Weights of a small transformer language model.
Size: 10 layers, 5 heads of 128, MLP 1920 GELU, vocabulary 16384, 52.2M parameters.
Architecture: LayerNorm after each residual sum, learned positions, biases, tied embeddings.
Training: a variant of SOAP for these matrices, 1403M tokens, 5353 steps.
Each number is 500 + 50 x the weight over its row's rms, rounded and kept within 0 to 999. Layers, rows and columns count from 0. Numbers have three digits each. The size before them is the row's rms in percent of the matrix's.

# layer 6 attention query, 640x640, rms 0.0456, rows 0-106, columns 576-639
101:455457416463464446638476502484400428669533491412464591340444466545449523525504589434480602495499542495438470458531543572584465582528573507508462527479477496492424513511572508542558500545557563
102:525518431517578515565592517516546479421470491524531502495512498510505504478541396455435585491450512478524493490460564322493447515500479566535462455506568590476581514511479425392442502529477494
103:430531514451528509559499536508533519573454500495440469472516603483468509441513599412534434511378407543506439518484440504516477456502444457516521429463575473550568568475425470467562407468511440
097:549477421446465422543414501438538519474453631435439473422453525357494451547514564396385556525483584465543545534459449490459513471443476548451485432535497462465545480437532528405472588516557547
094:429435565539494518559528496522487650464441544509611532495514628492419523497538506519475497441508432460507516444431540500503420507482497420524646505457495633442528568582421569610515504503508609
095:482512524527485611434480539448462536490423503497467505574467490478584482491477530531561413421517500459567481548472535551448448526495440499510498465531474508423494477443465543531507438510472459
097:590548484498445552512441472514508475423504497442517461493472504466419440570535402546481541501505472472595547383546556507532465502423501491529481470524541529478437493452535413568565484400549497
099:500442449466503482543403449462552502497478570460498535512547509480501540526612428484450484540535401516503528643478478422481434470562460470560467497562437530537563490507500509558547431626476523
098:516532506453423525464441517462492526469443600516459576463495448546491480474457572552522551454584484445503503565569527468450500499437562542510472533474550471509395505465520421523584523524545465
101:569532602507479531492554558482505511536531575487484522442517484503464478518497599490552534451446484503426408580466476542477529422482532497553551475470538425414587536613518528551394484503391534
095:481561538593422491535497509434530487518485469538524564485533572501420476466402479515488488593433562498520519536495454497462495459484558500500512491520447509444531442450534491595505568503481576
097:500665580549573478564505451513445588571448556431546508565463560514513509572376470531421573600490485553538459518524497434550540596542500540556469508574389563491523560405472522465482550483460563
099:360500551539494361542526501586475561541513521487439499432499478510442501460487472590430449386542544547513527575493502533460528531430511504532489516461489569518465498547492339563509498530501458
100:483431550533502449503473482464483572474427416514392501561568528460436510511567498515566470568521498401469479491484523490539487550603482460510432446499489518499469475532488419506483463411487552
102:489478512454567538534493534474457491455579488423538527550463474485444427564496487525471449514532511366496565518622447604552494522393450505404547558453480494578485391421617437495491580501495467
098:389475456480515469471541547494457488383607484450457547473518502515495535468546476471525481498495456523465488555511502439397484379555469539585558472544499495359464518573449516498520523593534620
099:423520608477419471422576425555563471481428501538445560623494464522498587490532342464490529572430479536510476495484525552540476476434497510577483551467534460496563407485429480510501577496501522
098:568471554482544499452574441593447496521557537466557491456448520386474515469445423469637516561559616551513512417547581388421412527520483519447491511493492487493393516538539500509495528513477602
099:512495529414485417501526531646483442467615524462495558408495609567540474547430497469528506485454458525528468409556514468517399432383520521436540419437518555512489562469509488489419508521541435
100:626441473532513527426479524536447515436496499430538449431483526528525506556453454518449534464544458548490490516568502464414621456517505462496466435525492514457453569494563463468472531504540570
098:550521513484574462529508490451389472475386521500504496471462529436464567562523459498505523544519501489480465581517623587529435544481483471561558449453415449558445495566542506487530465554520465
103:617481494365503418501540508477388519493478463376320482448464424597518418493509528550522371526535570527526524534515517462500447513554531436537424510469474479493534584413556501518439507513530583
101:447524522491545488397361449600378511451565588514634580574552492532478463528484521515462549433509559573508549426520538527461510506500510536537565493420532512594485530461428420495498442484525456
099:561421563455514579581505571500463558515507355466470584490485482482595424519637550378556479513539567560455457394460530498555453476465533450418497497449551463383570530539542568523480504431528486
101:427478543518475454475444491471428482475502537517501586510456513516488512515508463615504461392514502511538504498549449471485473512509564531502478454531500449454508470423539516533488438492528423
096:512434473493548422475533490536435477603492471398452525441536508539497547522524552501600492476436503499503496490516374510483417452505454478481505552532492453510472463511497493439533435536510454
101:493475485464472456557487538542408511492527444464429487411481484446454467481559547517485549429545574426456451472504512496560550522516487464585469463542476396510554540509469437511475503568538514
105:466537537464447624442433549541465465491486434487520531508483587561471525507489515502495456487470449476554493572513493522457509495543505425555551511437517465556505567453394570498570488489478532
099:557510558442553469458545548534606505550499427517458520472560473456421454512536529615431572478507505500528496543479483547507505545483406557446520479492509539483552520560514488528492441507476488
098:498401456564418500457531398468458526546459596439489489452524541499464423476546529461439454433416514546543525573504472443416473487457546607479523577553430419522509565459489525525463590503484434
096:428448491472544485565561431489389535512411583463514488469516570446434535507528502486432454529439513540549464396429492500574454501559448539494491479474518478457470497516550447530510488538466484
099:548503489559473475470513481449484472399536579532461489474453516569470439556497537503461492492530444390462471511429560541503467550514449455524509622498542582548467475508552481485453529432481469
099:560442567589561550558549512556517515531550495506469493551507489561483546496484542483506490587451591479498446519477525553501435487524505506481468538459496564507558505593560413452493557506485535
098:492448500424488446590518435508512370426452439483518506493467545477461495530510502513539461384508510522401496490520438579512509537499487598475445509396493484444458427588535476429483572517530491
096:428486455490477511519501501474537452499536448532564481444528511491545597483488533522395495576507553588487493531541532515380509484421444470514445585512499563399477519450579527502540477554434489
098:463476529564509510593417493554604507511531563507429510549559534525566565512468462520587534507539472535452504514511543572507526467495566421583386468468502573429521423508402482417551521494437549
099:474588489606562547530493493477467529446467446523523544436460413528463511504493444525516483538595551640443453536503581470478608493521578387541548498532495441486496585515490562510515480517474548
101:415456397466466511540522561471493463499449365441509561534499505509558542605499493545587563517464513433453476544516532485448444521392547518485385526589514530481493495502530450405407488490543375
097:521524529583472481563607495450503533479541471478513471521521496486475506549588534368410540505541448522587518538489561512525489458502424499523500482573464476439544569452448565481424509576514496
099:476560482459550486442501505442580485489612420477472555539575466492490528556459471529447494429470464476511575599477490570520562564391457489512504437499455506492544471491503477515478512441635485
093:503575548525553503471436487417524464504516478489509557495545518497526563458446472496518491484531470393453470489420547509485449498613544450513453546525481551485495454499594400587566540519510501
095:482460450418438440450485422441467462505497425440531540437479504549546634491421498530558467487486477541491459497547498492522520480412502502474559605521527513519476500511487516464438533536461554
095:496440523483529449427457493423514408507498450485533475433446510505484483463475470417593536577514488501559472494428629466497492575530542513545619420503503555470567500544514430400412529533507443
105:514453524588535520337502407472436545564514448503561510483507438548486533503554511474589508500501517423523461576398438609543411567485480513454514557540492451458523447468503470489573463491507549
097:511529488507469526555515471394405439526525466539405435454568465499484474468461416523483470411573480501506433446628486524521498469555515468504453488484549519465427527501395617534486525607542494
099:503566473462532519451520534446538514516518508505508555509550596592520379478541457627457446582529501545594525506506447577502528545462487553498547535466517525549454420472550517433423596501498471
097:516577429548470551472558488528422481473487552450495604457514545425488488430584496418529499546489532446556564446488474576461530562515545487513506488476501416515534554515518483519468476524534555
097:510472498556512456530555530576510545357558450470581459500434494480535482503571363517487520562542501479519537532521452479525526501527607529551566529489584515467488537428522427553495462529458547
098:445440383594491518552421527507565429503468491430453436468594502454563457460540495444561481413542493578585544485514438455599552482411512442437477431549513502437586560561477558464454494500410438
102:503391491533573473515432588441545448521464500458450515436499542499435505484534617491437473482445480493494489432558492481521409525595481468557405494501611518510413507505530489452585539408500488
102:522359547527499472588467427426476526505461498524420471468511541527459540559541540544442493564474486417486579477524544474488478427531406546448531462594428462564534417598483530474510466518389449
102:461526440432496582610494510511533413449398445507461511536507589457485525533483579561543557552545498577535517457457513516470459520525465538453485511478484481459444503488513458399467523517512578
101:522375475427526488529475476510547486503486425419502491433462524503514514398403526488514503456517543479503576550523515579489504550518495541496540534433528470502507523398508539505475548510511537
096:531436491523573506441529527462500501529471477443480465439416561406444473563574376507531480455508487482526600524531529488472509488527458551474461539530513627506545458556470399463509521374475588
099:459513423483526451464568547539581527434568505528553462462480449595391420415477579453442533419497432492462523490495524496519420433551485618448497550561505501531484504500506575464441514487490501
097:485342465562494484530475565464584478509633498439450463473476455494487508566544445517523484525504469519608629383432629422430515482455565444520514493456502510523535526498457513512512477475474575
098:571489490486397419422452466491555501538460498553512523443479443473475446504495499519533433519452510530482515544506511510517521434419511528466479476487544469544513532504559533466458393500547497
099:609466431518593467463573453508530509481508501492459514441431495440542543540584489620499500489469522582530434477476391425432419517494512563531451480578600504462519484489543570494523479385453452
099:525596535459506566561536482446428452525470508498517531508518533502455521535476448549484438490480448438514519535473595415469504409543454545494538465595441476458512532494529481415510559553519472
102:511533560495476547489562485560505595469546441536478490597582419490512528517590574532510516510539568474485492514524507433490519511467569460481492487425404437534545423444498559474492490464451471
099:507570524488470451627572560487525473569379547469373404441453513468472466504448617482500494487564486459511579554493522459511359529505375568536418405507484537479493517530542565482459475446463546
100:628458467576424496471508517523501491507536570518421432512427494434579440478434424483489482515475407485432572516507567493485559507405514432427500596495425434532486622563510504571497471374528454
104:582574572519486497497535522537502554450364532436561466473485513450475423510579471496391459454571557510498505560424510544523494522398609449549484471520499493490515455501491484502546476455529423
099:395498524511447516506448444558520536480469461462469467512584501490467508450560526594450528522548586416465379437463487511433503469549443372457489582565471472452512617560441511579550500438313454
099:537507564568484519540479487456563514461604568541580488473519469474482471566553455515543519449546435465467546496452523619523504535480499570477451489564421501572487496535411540423585507604445575
098:515471437514487562440465501576475521569472515535463431460494474544530458687434477530536500505554420503446524493418483531408554469498579485531442469464473551545502547445514565476578456603473514
099:537602438494541587461520515486435428505430557454504553549474506463559515441393515442580575487537561473489491524526535475395474456518505479524525511496512573439581530494512506467527424511483541
099:404508492526547427522515421562451608528491435520547498560525476510446567459519503485432505425467472436470561559576457516465494462527560500540492570615509478472446459484552520518497524489508449
104:579570496487538587486513427490516567459487498576535614488583505493448489577440497532486559487511509560433487536569553533563459554466482462432555462500435478442534407608483408478439508482573589
097:524477496445477501478559558492463509463551449528580487540514473434442502431518533397432445515395566474483533469556445518553471468407543431507494484482467471440445414496510610491440489519533501
100:596512501531441477430416536389537542501477481550493429446502477486441510485491474473519477477502528456562626517467611411535505552480532516509547569585516568507489408479488473506529450512429463
101:537510557479529502533478468519484503453486431493452528526569491500543531550424501572461509561486478569450547509485532584614533515531372484485500410476523487461480384546501403541508487551588411
096:593553516413491437520464473494417565537470480505487464381470503476526519537434534480468550494527578514628431591512536509523564586612574541537482497475517529523443444516514508534534565480547622
105:462434533476476546504528521470609523519601458526509502553519611542552423503559439467556551458490485474582628494507536399485552400551493501454502447416462475452486421482517543449513390520551541
101:529568520482463594461545536503514521470437510497493490556490501504504499485580505520409364532500503490458582398598448461548449525570532575486446532406521534510495456586517495596560545535442499
099:569520572436510439515675458467533519521536476525502501470460473425494463493520559604528492533513435444431524565495467485515470484559527432490530485538483538526517545534474579528537390449453512
101:468507580571482455546506449483454485584438410426459522571486512481474445479476426556527575560476546513433424472483412481519469511548536507494493596451556551435463502495546440522499482488528571
099:460586545506520550486472493465453485536531583522463459395553542512598444492437573455553541701505514541513510481477399431487504416599564525505440478517484477516547492440454469555513514520524534
109:400451497393496562522496526518497495450492511535517434473604567485497464460460472497530448587399468502600451594488533427414497506470525556493469636495505434466522496492544544564480474483523432
103:579515534539487523481489425528559440599506426453543470497453425473505499494610524480576499474449573469473448465398478443541506457523516560468587445601394583506484560521463471544491475493465477
099:541573475485603480447546501529481500586531497435494544451529544547436557554486497517545453513525438499510474384442545460447564509484513540497409608434525542566501453490526525494567575499509496
096:489492469548512459473559403515486563456438524510525559515481512507480529506459441520469453437498428530490633503560471482616475467413566448538474522509565520495528479531601510475564485562472527
101:472540479467652523441540557530404526397448457469506516496547470460532446471494457470585464527488466550530555556536518421447521539473511524549573473525525401435553490526503502529483560615480493
099:462531469413479509519547350538491492439498522576450447493394473466484509444426446547552502545530492530522521493512506470468520506575536460459447588547485522554505591506529539415467523453557543
103:509456488578548455546436477528471561524434448353469387462483495573450499477486491565491441563631439502471528431498425482492497489470454493527525460498477539508554544392519444480484523526517497
105:502506486483484484462570520524426512422535510545475541377453436412494484422468546391479513551463565417446437479517534474460561468471530464485509594458453650560426472477521392615516463552566565
101:545627487479639445506453495557540532528533534500550481532523416479534454558504568560456439468451489432529546511510431493497507486525426499597518417515458496551602534518532521512455521437560589
100:502541522616540541432524442522545614533439446519518513498572523527452464553504635526537583479424526499500447578510490542450481436628524462456397488480460566401508435517443463505519478456517553
100:409474507492460551391475505489451582482545436442489600551418492554535506447509447489484489509531511459587479557570530512495419434390466487503536425547440503439478468462527486541508464552438475
102:518546505522463523434445540553501566555535498483449544479454537462434557453518542477541563549543454516502511533510530474479561490477496536486435439482481547496598457455447546412514446591524479
100:490409449560633392470526544514531530462499522524538526449463492471499499457387496505483463493361440552500543464470505472448547443430536474402478552480494528500495543535500440442471559529469463
099:463541501439498499488539626452455501482455506561440561487464460514527503497464512458539528549483514555478459469494553488454534460535596509504443544418447472500490469471468452507615504511486493
102:592482447611485506566496485471557532510480484505560543406500459527542583407441598539412533512474531422444519430558545466505531517449525512426469565524409487582509458414491550476508501487470513
097:522523589493455531543570479527425496583436501535569527476477487600488408503491547427537520515413500482512498539425448550495466556542500492523448475560529511470561490578519529524482502616464517
100:577454441523483479528567439604441607517464450526474479620505460571479501601531531428506482502499511479506460501594523500341451463467631516530502502501390577511620417473404491443511446480520537
102:516516443516509553511503521517540524496487486481464504502510433488513466440481453513478472523557680451472519522443521535501378464633529432459507501447520512518524558489599529432505548520521532
099:539514501390474504415466556466521461519491427542523537463507542487589496500537443516411590491536567466521534541464511513427542445518555530383476459464590514497546503562525524457576470516525503
102:524548618498476432595523500473521487499557464592469575608540519497492453439506542536505498487429463533518495525515542549527447453365440482482485577588559504502425425556504448522419405445467537
102:557503456487525526474499426447563553525465498465467502454480509447449507412483519349569439517459541492425571470400458449586577570536509428488432403539589500523527504550490592459514506520483491
099:501577564481458473511541514460449569525379469431592541504526540569387504510543627516463438577532478495481400443496523522497485434413541434583612529447447424503568571513472524421523531526504553
103:483479543462562543519399507506475472573376440481491474430489573535444538469542514538411502463597529493455506464528595591481470516575481519514536485540495571464529402423592490567438417574500471
099:439470574540505344514483533565516529432398506413497489474491469517491501570499468501523475524506420544484567573514570541478472450537528570322563504635436537534538549572538472509481592443510553
100:419513493504625424456532466564526563432480468530531534568473446545442519569549444542427622530529477499560510582492559532511448445449573608540459498505495491546486439381491498461519523426468498
097:452573477544442501460603531476606504444479322403523525472526539520498465482475509520513487507540538510421489502536509588502540600461574597494523466522450543461518415464533432487490443434474450
104:500601568438548454520522452522511481499413580529500438500487540435505502411501482594419549474536480496443461450520431477525496533456524504470493619468482458545491518461511415541532496499523478
105:550487567567534452503378427498455532520396497496457639561520469484523487528457582526552555580502469449494522472499527442476515518503507595414453499478545481624525489493621480400491454491587486
097:469568550361536524594506522535451594480575496555423379536399502485535503486493479535469441590415501552537409399536513490525565587472475559444467499516524631542448517556541508516504485508542407
# layer 6 attention key, 640x640, rms 0.0449, rows 0-106, columns 576-639
095:507481477504459547479525487525526575425521510511509431495478528536533588614517513514594610498473467505491506528474422596402557510511462481517525530544536546495516528504542498531495509443525506
095:496459449506543495564502525465501472544439524482420490494508439541489536499507533538467403516511427567527512568453514525421535539546506466527471522490535552556472459492521448489546442494423507
102:493541457467512538446488525483475468510503573525471454582535473502528506388396467567493530469568488489486478518489463478510459487528514556520504508399434506512539420540536552428495503460442498
096:455453487497547453537583534460512483477554388521465436460425466458524525523522509492529497538449502494494482494395529514556597495507482455472495559597579535408473473472540513578486471391514542
092:456519558478505441442462571584473470559546526431446502495549566437431498522512512504463569444572539510531575602571459499505467536546497618544532610582592574519560576459541447558508550434508458
091:462508511483534446442453582506516482569499408525514506400484504502534588392489471485494461486395442465475497493508532440450476490361482412502484483488521445546536444464508465522486483506564503
096:487429441593499521542472523436390468430568492484413538516408528609496466557516566526431441489573537428529500443480418435404437485430604522509524444479408508443555554546584478550434559442580567
100:486428580481421461545458540537490441445370498411511461511494564495604485539476442452537454448445586570560531582491614487525498559456490502444542455576513519503447451509570564507505474490528451
096:477629520514508609427535467556508606465506566480475480478502536537477512477502416486430580539536605520477438414485508507481469459529593454447587459507473519440592493493544470432432555514487441
099:489414518499455458533569342566621534500425503519583482478482409414437510568441540558358496479523458551533562427532481579564452548371548531458543680402502452529476496542489445543503497461389560
096:596510488474478540484483444539513475439440532464489499575467554519400577501479518364505403465537551485480540563527492428418478476412439495483549464462532518497584454518514540549551557494507506
093:511455516379400501438448569479502551528509545433458566493638505493353511407612482395530402541492576450538504517574527486605409395437407474500529507415481438461475505470492493518487437485544491
095:451435476478469555559450450469490454531522524509526606500474388516529499466454475505492597428484566463486500568569445501458505393475487494563542537548515497454604455510523584626510456419475437
097:556482541576510488492539457508511487567511545597484504493536463539607479558523518504509434474538462549450526554487493563568527467467549437502524402467451436516604501523476513472589469546440509
100:512497500498487424441478474503511467498450427459550444517431480636501540449508453469449427537490430529516489443486493456442444515568470433448564494499506470567469545537484593502498564507583524
095:580307482438495593600523420466504484523461647498537490599426453385504407563545532490466495490442511510483455452528474456461466513494552532464446583617429513501480486563531585499512451524488457
094:592545506525548627563574532517520432497504661507526497367377583471559504532509554482495461483595517506516475493452590445518551469513465574514524489433445484574499511489579581422515541435548569
094:424474540505436627516382445469480462465459556532473473446514522478446386488497423460548464476510424481421536623496454516553521543539543458503520443530524524474519486509429497579464443430531467
098:527393506562533424468533543514527538520434508574526515572425525515469474481530406540478480497529498456537433453512479410467511578547620465471492467493496475451536525537501531571464417496458515
095:531478476410438494510491500438376477494481492545504514366520509527528455448473523494530495518502502567520521515542473568526439460540556457516479523493531613497509559454510443455541476457561555
096:562496480408460476485563536489492503526538371457402625510540588595502430499524470549502508438536524522450610562572565476584445467545401442426515471431470485422545532513471553586554508458660532
100:527448503489484414523562495485536501552533432502513443511434547490496490544523474449433584456534514380544564553490447484506463473463473398548472511514490432463481540475519435426571514526579535
097:476597565484477665469543550415527416474455507503527431501472563488460463543476503478476416562523503501420549474433455507566530567456554505452532517547564451533473508542613534362570551513447563
096:555529474459494484513572540544505594498376595590525508559445451517482609503479515560486517472563518440486646478517490433527514397452467407522543555543507534500536430518480486472528542588468471
102:497501632527636544548452472577528553446442507535441383454443461515462498494507447410481551529514501509532503529518506439576593510452479504491523426439469579517486488541593518535499489546631413
093:472600460514482526453517510548471497423512501496471552483468468455590425386504486464459498517528521503523520664553580460494448440520455527454458442502560386517435536520366498479508395483416527
098:511562474484384553537548535497610520401505508520525490570516435471466503490477526553530424453514449449573448548451421515535514481439490459470506442561548542509579418522539510529517579437379528
099:464541557589444456538484508499431583414550434511552499566444520530457576468528476504470511574482496522465477477521441613480547533448526494441580516486547472450512442451514474428543499551534451
098:521478411513552478476610508580445596430527443515498510497507486548459487494492580458517491497475509425497508488560510429462488462498522522540556495509459457456546512502498540478544577484585534
096:499515528557598568496381508446438438526537527497471506482566482465470511443483556503512559505569426505537455551428567526516574549490411567490528498507474499473497521538500423449512530595548560
096:494518507417455492476413499494515406454610505465564556517463522477486472433432365502442581447429502406398521487458546508504572627570531529554430440427404492558475487464486498499529521426435452
097:475541522512532494428398557507481534441445497567515537528538491584431530515520414512469440560489538519489590482421472496519520470498522473413533549561458495502499477479494487520486429579535541
100:491585401433462501484448509547511538527544527474544487487432550575515493560549470475443424495459441374492511446563508437489499523467446516512512564582531484475542437519537455534450542405525472
095:487556469524481543438485450558515537527464506547399431537590529538486580499535548545463427494442440527532454534380500475522438356451582547532409561530498473550537519529584568485433484503566495
095:464504523525521547491540436501454485501524523497463554526450509548476472494426474556515446495422475440502526546527534511535480509429565586530567595525530545503591435521469526488488488388442402
095:461547469535554428445579590489628426477450483553526514448523493455457500529507471471513394526511480430472600549478597576498419455525490531564488593493413541515554537466585520574534549438555510
094:427523492451517586539537608501505498579497583508536497427439494514420501551405486574551527479420582415531566531618550548535418582482484533488458512460473493529508472531483483615441637473461467
099:536457522481500527510474544465490457531465536456517560526438480512423483500600476513505446432449559474516487445447502515526508582509478605479483500552541574516444530584548461467506421447474601
095:497452429539449603512485481481543483502530518420530476525487600534576523479612572570470505495513606473605495557519520522429429397503529407505488537458461499341362500436577500488416442513548574
095:554536526489504558508513494469514385534406557493513520503504488518575438520498474501528473505490457548416565517545576585415404401561534472501450510487599487445577524485439574442495439556586482
094:467489485514478525457464481569460469573394467519522469503620562493437574489498504503487518482567500482474513480558498473469546482540579470472520607444518533437566520511476504406523461421441490
094:501448460516418515621509520473444543440572490487453517521513541467484442517521520525572400463581455485485502453513474518533476489523458446543545375396361487506377535464507579549493577520576606
091:510499511531541483531430539502567524507517428487474461571537493534633461445504542419488528467507456453491529595532524503449539456496513413485503527492501335523483518534474522383538464525423517
100:519502466521447522527436472531554426485575435557522505431474538466652530602514495451580459574512562541537506497456502639517487548536524513551533593444479472594472423509538488485591523490490590
102:466546545432560487516430541453524570537431520516524561518541463522489478532550469436505604365525397459564609508447458464472508564521517436454525540568469530541457480463515502449543508470448548
097:458419514564455491507479492509517488516499545488475480445487369490515454453508534441435507440481522445461602549538528489453420506496514532493418463555471521561509538519578524527518450441532436
095:531539564479507535508425581461534467534460482453513487557597488532464593538468528522554561461519522552444500489549437381504537493489523552391500549577450528417526471533493430499463472570468457
096:454383553466436509469470406467505442598568527506458431541479432465546514457592474613507546588495481551553530473551502512572528411421497537513486510337449503470512481485564459487464494544522464
097:484538539574611439479421532573504584450454532470466532565509461389535469608449580570611558571435463439508423478515560419480474496448512423489445476568521588468541427541509553482571525416439565
098:523425505506564497584538512532440500539507456451575516496495435607477452551388540527454593501531550473518484500502452520477583505508430549458580476453472614516448462450448469459421542537509523
098:497450490518534601557439448533557595552478479501498529558470509558505476465592551461565535433522599605463523602452512424446479547417517497452380558564504494489504492417563501519556498518505401
097:465472483473483430403497562567484414491517493547529579484580481574508423421542495490545452466456414446502461543497664534509482477426592505521455497453528558473471414500569469462510531521496494
098:461436478598509484495506548460453589585459541472470434506504484532484507571549533487477438411502655595567546469513504556506534488540532529519507458468602439421475527515537505520510535603473471
095:484541557533492540614586611578484522451464585493475522585484469538440477454485536546463530483559503458469552569508518546468437445542538533489515591456410436501481499363463312541454430495488513
097:544563510405490527597569467434541469480500540464509490456569390514583458494491455570469467452503499450461537487432476470478563501502476538447458524439508605472503502447487575487429551503485484
097:444540502477469452470620452507460455531422394454461607485536520518537472524368549531580510466468493455537500547482586512534466483486636533447533618490514571465480510511460535553607517506490520
100:419447499487571485466536553532490478543574479610491499485470537442536491533551525549523567597559544450436502439441465458452464471640501549504418514475425484485444525597467462506540537510540465
099:433491486413604516530490507370528484505540503430517485483510546528504469510471532500419564502509521442418532453431510475461470487539463444478384528507521605533558466436520508574441482485529607
100:578535488567542430566557414508522508533527480460359414569518574545445527478440472535605473452570486526470576533484503423425486450469473503598424484464493529571615486460445489593523495507491477
096:487504437487502505508515535451503516492480514480452509505443512509401543457547394449492561582430519535415543513526520553485519465455387555467467435527464518491440496471499599608461419429424492
096:469545484448541484482465404424502488438506505485595567444525486476505466428499412518480416501481414548416431522470481599563469535503515532461642461472475533505513471559458528512531440524441541
094:598454577564521486421539476728512450536419471537471507523550500456553483492441570501474446622523459476555542490520486460527493498482535513585511485540609521524513419461511430460562524522505467
101:422488512509521472549526536449473485537489532447542514451526439431459457505460524477398438517370511467503549509460487674543471536462433506470552406449490482526507482480451558460473492501437498
097:523526510536474551502481470522428449482492542531557500455448570596427481424463550416448482489452508573441481505477607592497527494442404385584539541522526550523497533522483541524481460483534578
099:493505454498467503461427549597537485473496541423478525526497449469458539515487515458450586540454587554529592411490524467454561408466507425521489484546541490531488457503618473564542508383513406
097:505410585567409524466579571503491528500499522465455498405500482443406480572500493574483520543519640443452452519434449525505479572470474494515462427473562441560516581541481492519501452539570546
096:525460581595588463521483512516434464513556459429519526480616450443478510469515515475526555481437388496462548492578493508518470524491485600431526538459546482405482488463565452398541488418510549
100:543539510498574614544455482592568523447508496484499515524503508492411569525469488482521424574536423473419477432525457473553547544506513447393452512523562422474512512489488501481534523503424493
103:524463416450510610466546593537470450576592579447457550580452557502534459493561347525492520572440477524490502484550571453486519451496448488535474512540465516507477530504457441478524532488547516
098:557421436450556489478475538505466494531573543599515477464522461472426470459482494556517474549524482545569541527493480541518413534447563548499480528545520474573474380506496514528525608504512443
104:519535521441491435491501499516558512517491435474443496529449494525519544475542566435499421573597488492481571433481401603536516538539413513546482536495415573445485464536498534449389550424550561
096:492517558415444433530522499456463587583485595435494494456528553469434607437594504490440438609519471504441497538548507532406459578499509494454493481494498473539542522453548458540630511482498475
095:494480533472563459569591526462483513514424569473454506477510563458484428517473568427436504373491502569425437522525467443443550583530394449500552450406451527475450501484468478495475465470476533
100:496518513475563373492424500526519486482529588583504558448471452515542568534504443477569444623434463478526476445482506452590497422581505502532420576514499484483519547547512494396440562499526587
095:531601506559404515541464507556432541519445510620446397465548548532435489438469581543569572516523577408541457464508453417364570542523520535400476433403537583525481493451448506480501476584512458
095:520427481503499464523440510509414436490497629422534401500434399591369518500534475507467478475516482569542495589499551437473474493486493498517553492496545503519458587450549614514503541520535531
095:676596441489535462549472514523649541465506474474434545485505434541591392505525557528580533410533555468543433516480500605539514452556541498474392471452448478509407469586475579493532550517523499
095:508548506429471515492471499543523446497595484593554559575491598581497479434625438595539576582462508506492550471430464437531480538504453509487458491486547545567510557524511512457552469552480399
101:553497494506521525511520465492451496513533454528525468474463526523435457464534534468474507485416576481458544459478409427469613550466514548531462486398484574420479489565549465471530453507463497
100:538413534452527566542460515568522481549513489496534559461547520465609516616504519540597343567572364516527597488461570417432582478495434537471492445506514410498560464511449512506502431464501522
097:472592595568399499532500523472525470475558435496477502555572466573462503519533427527373498519558527487439571473543481538566527531511601515503592527433486409408496452551541645473453525512603488
096:480427511538476500539506430454507469571534469464489536492510546519524527435423528499460580572464603477573504449503462457519544386588476485510442500459367448539498503415520416482478461425482531
095:540514533445462485542572472537522476497499413540565528568485496567527600518453536553560512521466428419466483534516538431521585551527509412543414597461426505429495566596504372416558424533495425
095:527453500530443506460514590505466440495490494494579524495520459525494424468520456517529480559520459489494481504549489560494554506412510567500417490539511373379452468591552536483440466474531452
096:498457539412475518505452526542467423483430539618455425491516481525481489595435517457463512474497527457454463454475519465562439465516594502473520526548459468512601549518530512535425518516507483
099:468424446496496547493456507476611483503499522395576597515477424459443528434462526446493475480425532536527477548561488502537491428456444545581461532515489489425516535457463598404562466528593373
099:640511460521475521528488550477531485599533555561487482483495471542480579480511398497478587547389529535541431503492461471387474529524478486475456532459484436569514503562488558551565546492434490
097:489548516499566544527467485438485459497529465513484487475381532492595460553451493536499532496487536554525400435555554535556590450489527468555565541488502510496489503461468506590509567403482488
098:448521429455511553545549503485454491515447451495535484501500464621481505517490482534502469530569524457446507536542499495482522572570542532483483398439542534572519488470514449456436438496473536
101:408416512444450511516538456484505450519551401445471525495464552513565556503398498457470489416503593424579512517472512524438502446571471545356476512483508442495474490514489544590493539419515456
099:458464462446533575501528567383488585626458542578408526534521528563454541493528551506445571463486416385492498528488517536583518556630510480467507521522467542511502494516487494551466456516526477
094:564470471491564530469475437490546518540396482513525404527474519501512472439574488567550486465477509510512499477534539461416474521561524543498440568569542582546484475551461402541445509452456528
097:494503497484504493561489538397394433506445495411476525487471403454542536470477528423485437487448360558535574448504508524485445445484489614556466498506697356552517513520599483470468505465518472
096:524526453601523516572449543435441554563449514446476449492530523448518523518492478539482536396446475512449490507391508526535511441494400473530485482395515515526463520502416383460437476504491555
094:526618428456513541442506467467559473442518532478491495466446495642476507431502474500518587433461555474501493479531478432484530396452527514509482506489480488528542608482498513577498488495483454
098:469385544472538497480468595471564394478531487574521557504473506476528495520484425519479566511466580511537607612506527598439537446549485490411511468493463400496509488554482572486506438458498516
095:493434451517556466499507522507515589558481549579491513515493413534455520531485492450498429430548449583507464523560478556575465446496491555516439533376459455530530467493532564440541556464558495
097:532454478429470516565525408544465553576536531402480482423552457556541462524608526455368541558453506508436556553502427540513493472509508458538538416498545446471525401491420548533429474398496509
096:556463531513525502461495565480456520458486512579555465541526565469405517483492526485459535447642536504525473584470588626499544461501577570512517481503469453377531455556472484481477435566390476
094:475574445519482503512538527447508416574545504584465525413512535468539499465420525530386479495497452419548539423533453436492464589480522527483508512451524548489527532479508569496472544534559534
098:516455541400534610500596514443411489401500472519436486426441528576545522503402544492541521496431554499521478554460508495531493536533352524509501479511541456584490554471558492489542563527503437
095:518554555493507494549598440473488478533467498498594491521457518395440498453509482492541521600519554471502509443562436494562514554523498485568473428555412531481524455491485550446510421523437491
097:487473468521492537436529475505506512494535463466374508450488514473487451469504515435536503535536551552534530453526520380555491414566540538467506395599393470526595498573440503488433471528537463
096:523522508535555483533581480475526411399537493499472538457489453458554505529579496439465399579503562504507402541560473482499444585411511489529553563498555532477572539585414515503512543516474540
098:518505511557561545477412535442442522503466457519423419584574442552477452381521552501525460508447488424551482499520448458531491456517468585414412379495552520439466531512488482498468512534466476
099:481571487436368398450413458494480489497495529517468411500512589553487441551559514480510569494407624539429477593497488497515536492514475521402563435490484472510527511533488443452451508478492425
097:494401402540541478476470448481527482543466496512456544476481497485525441428488542474514514428462483496509554445480507542509482561492451542528484614452499408482508450542494461461543442484499579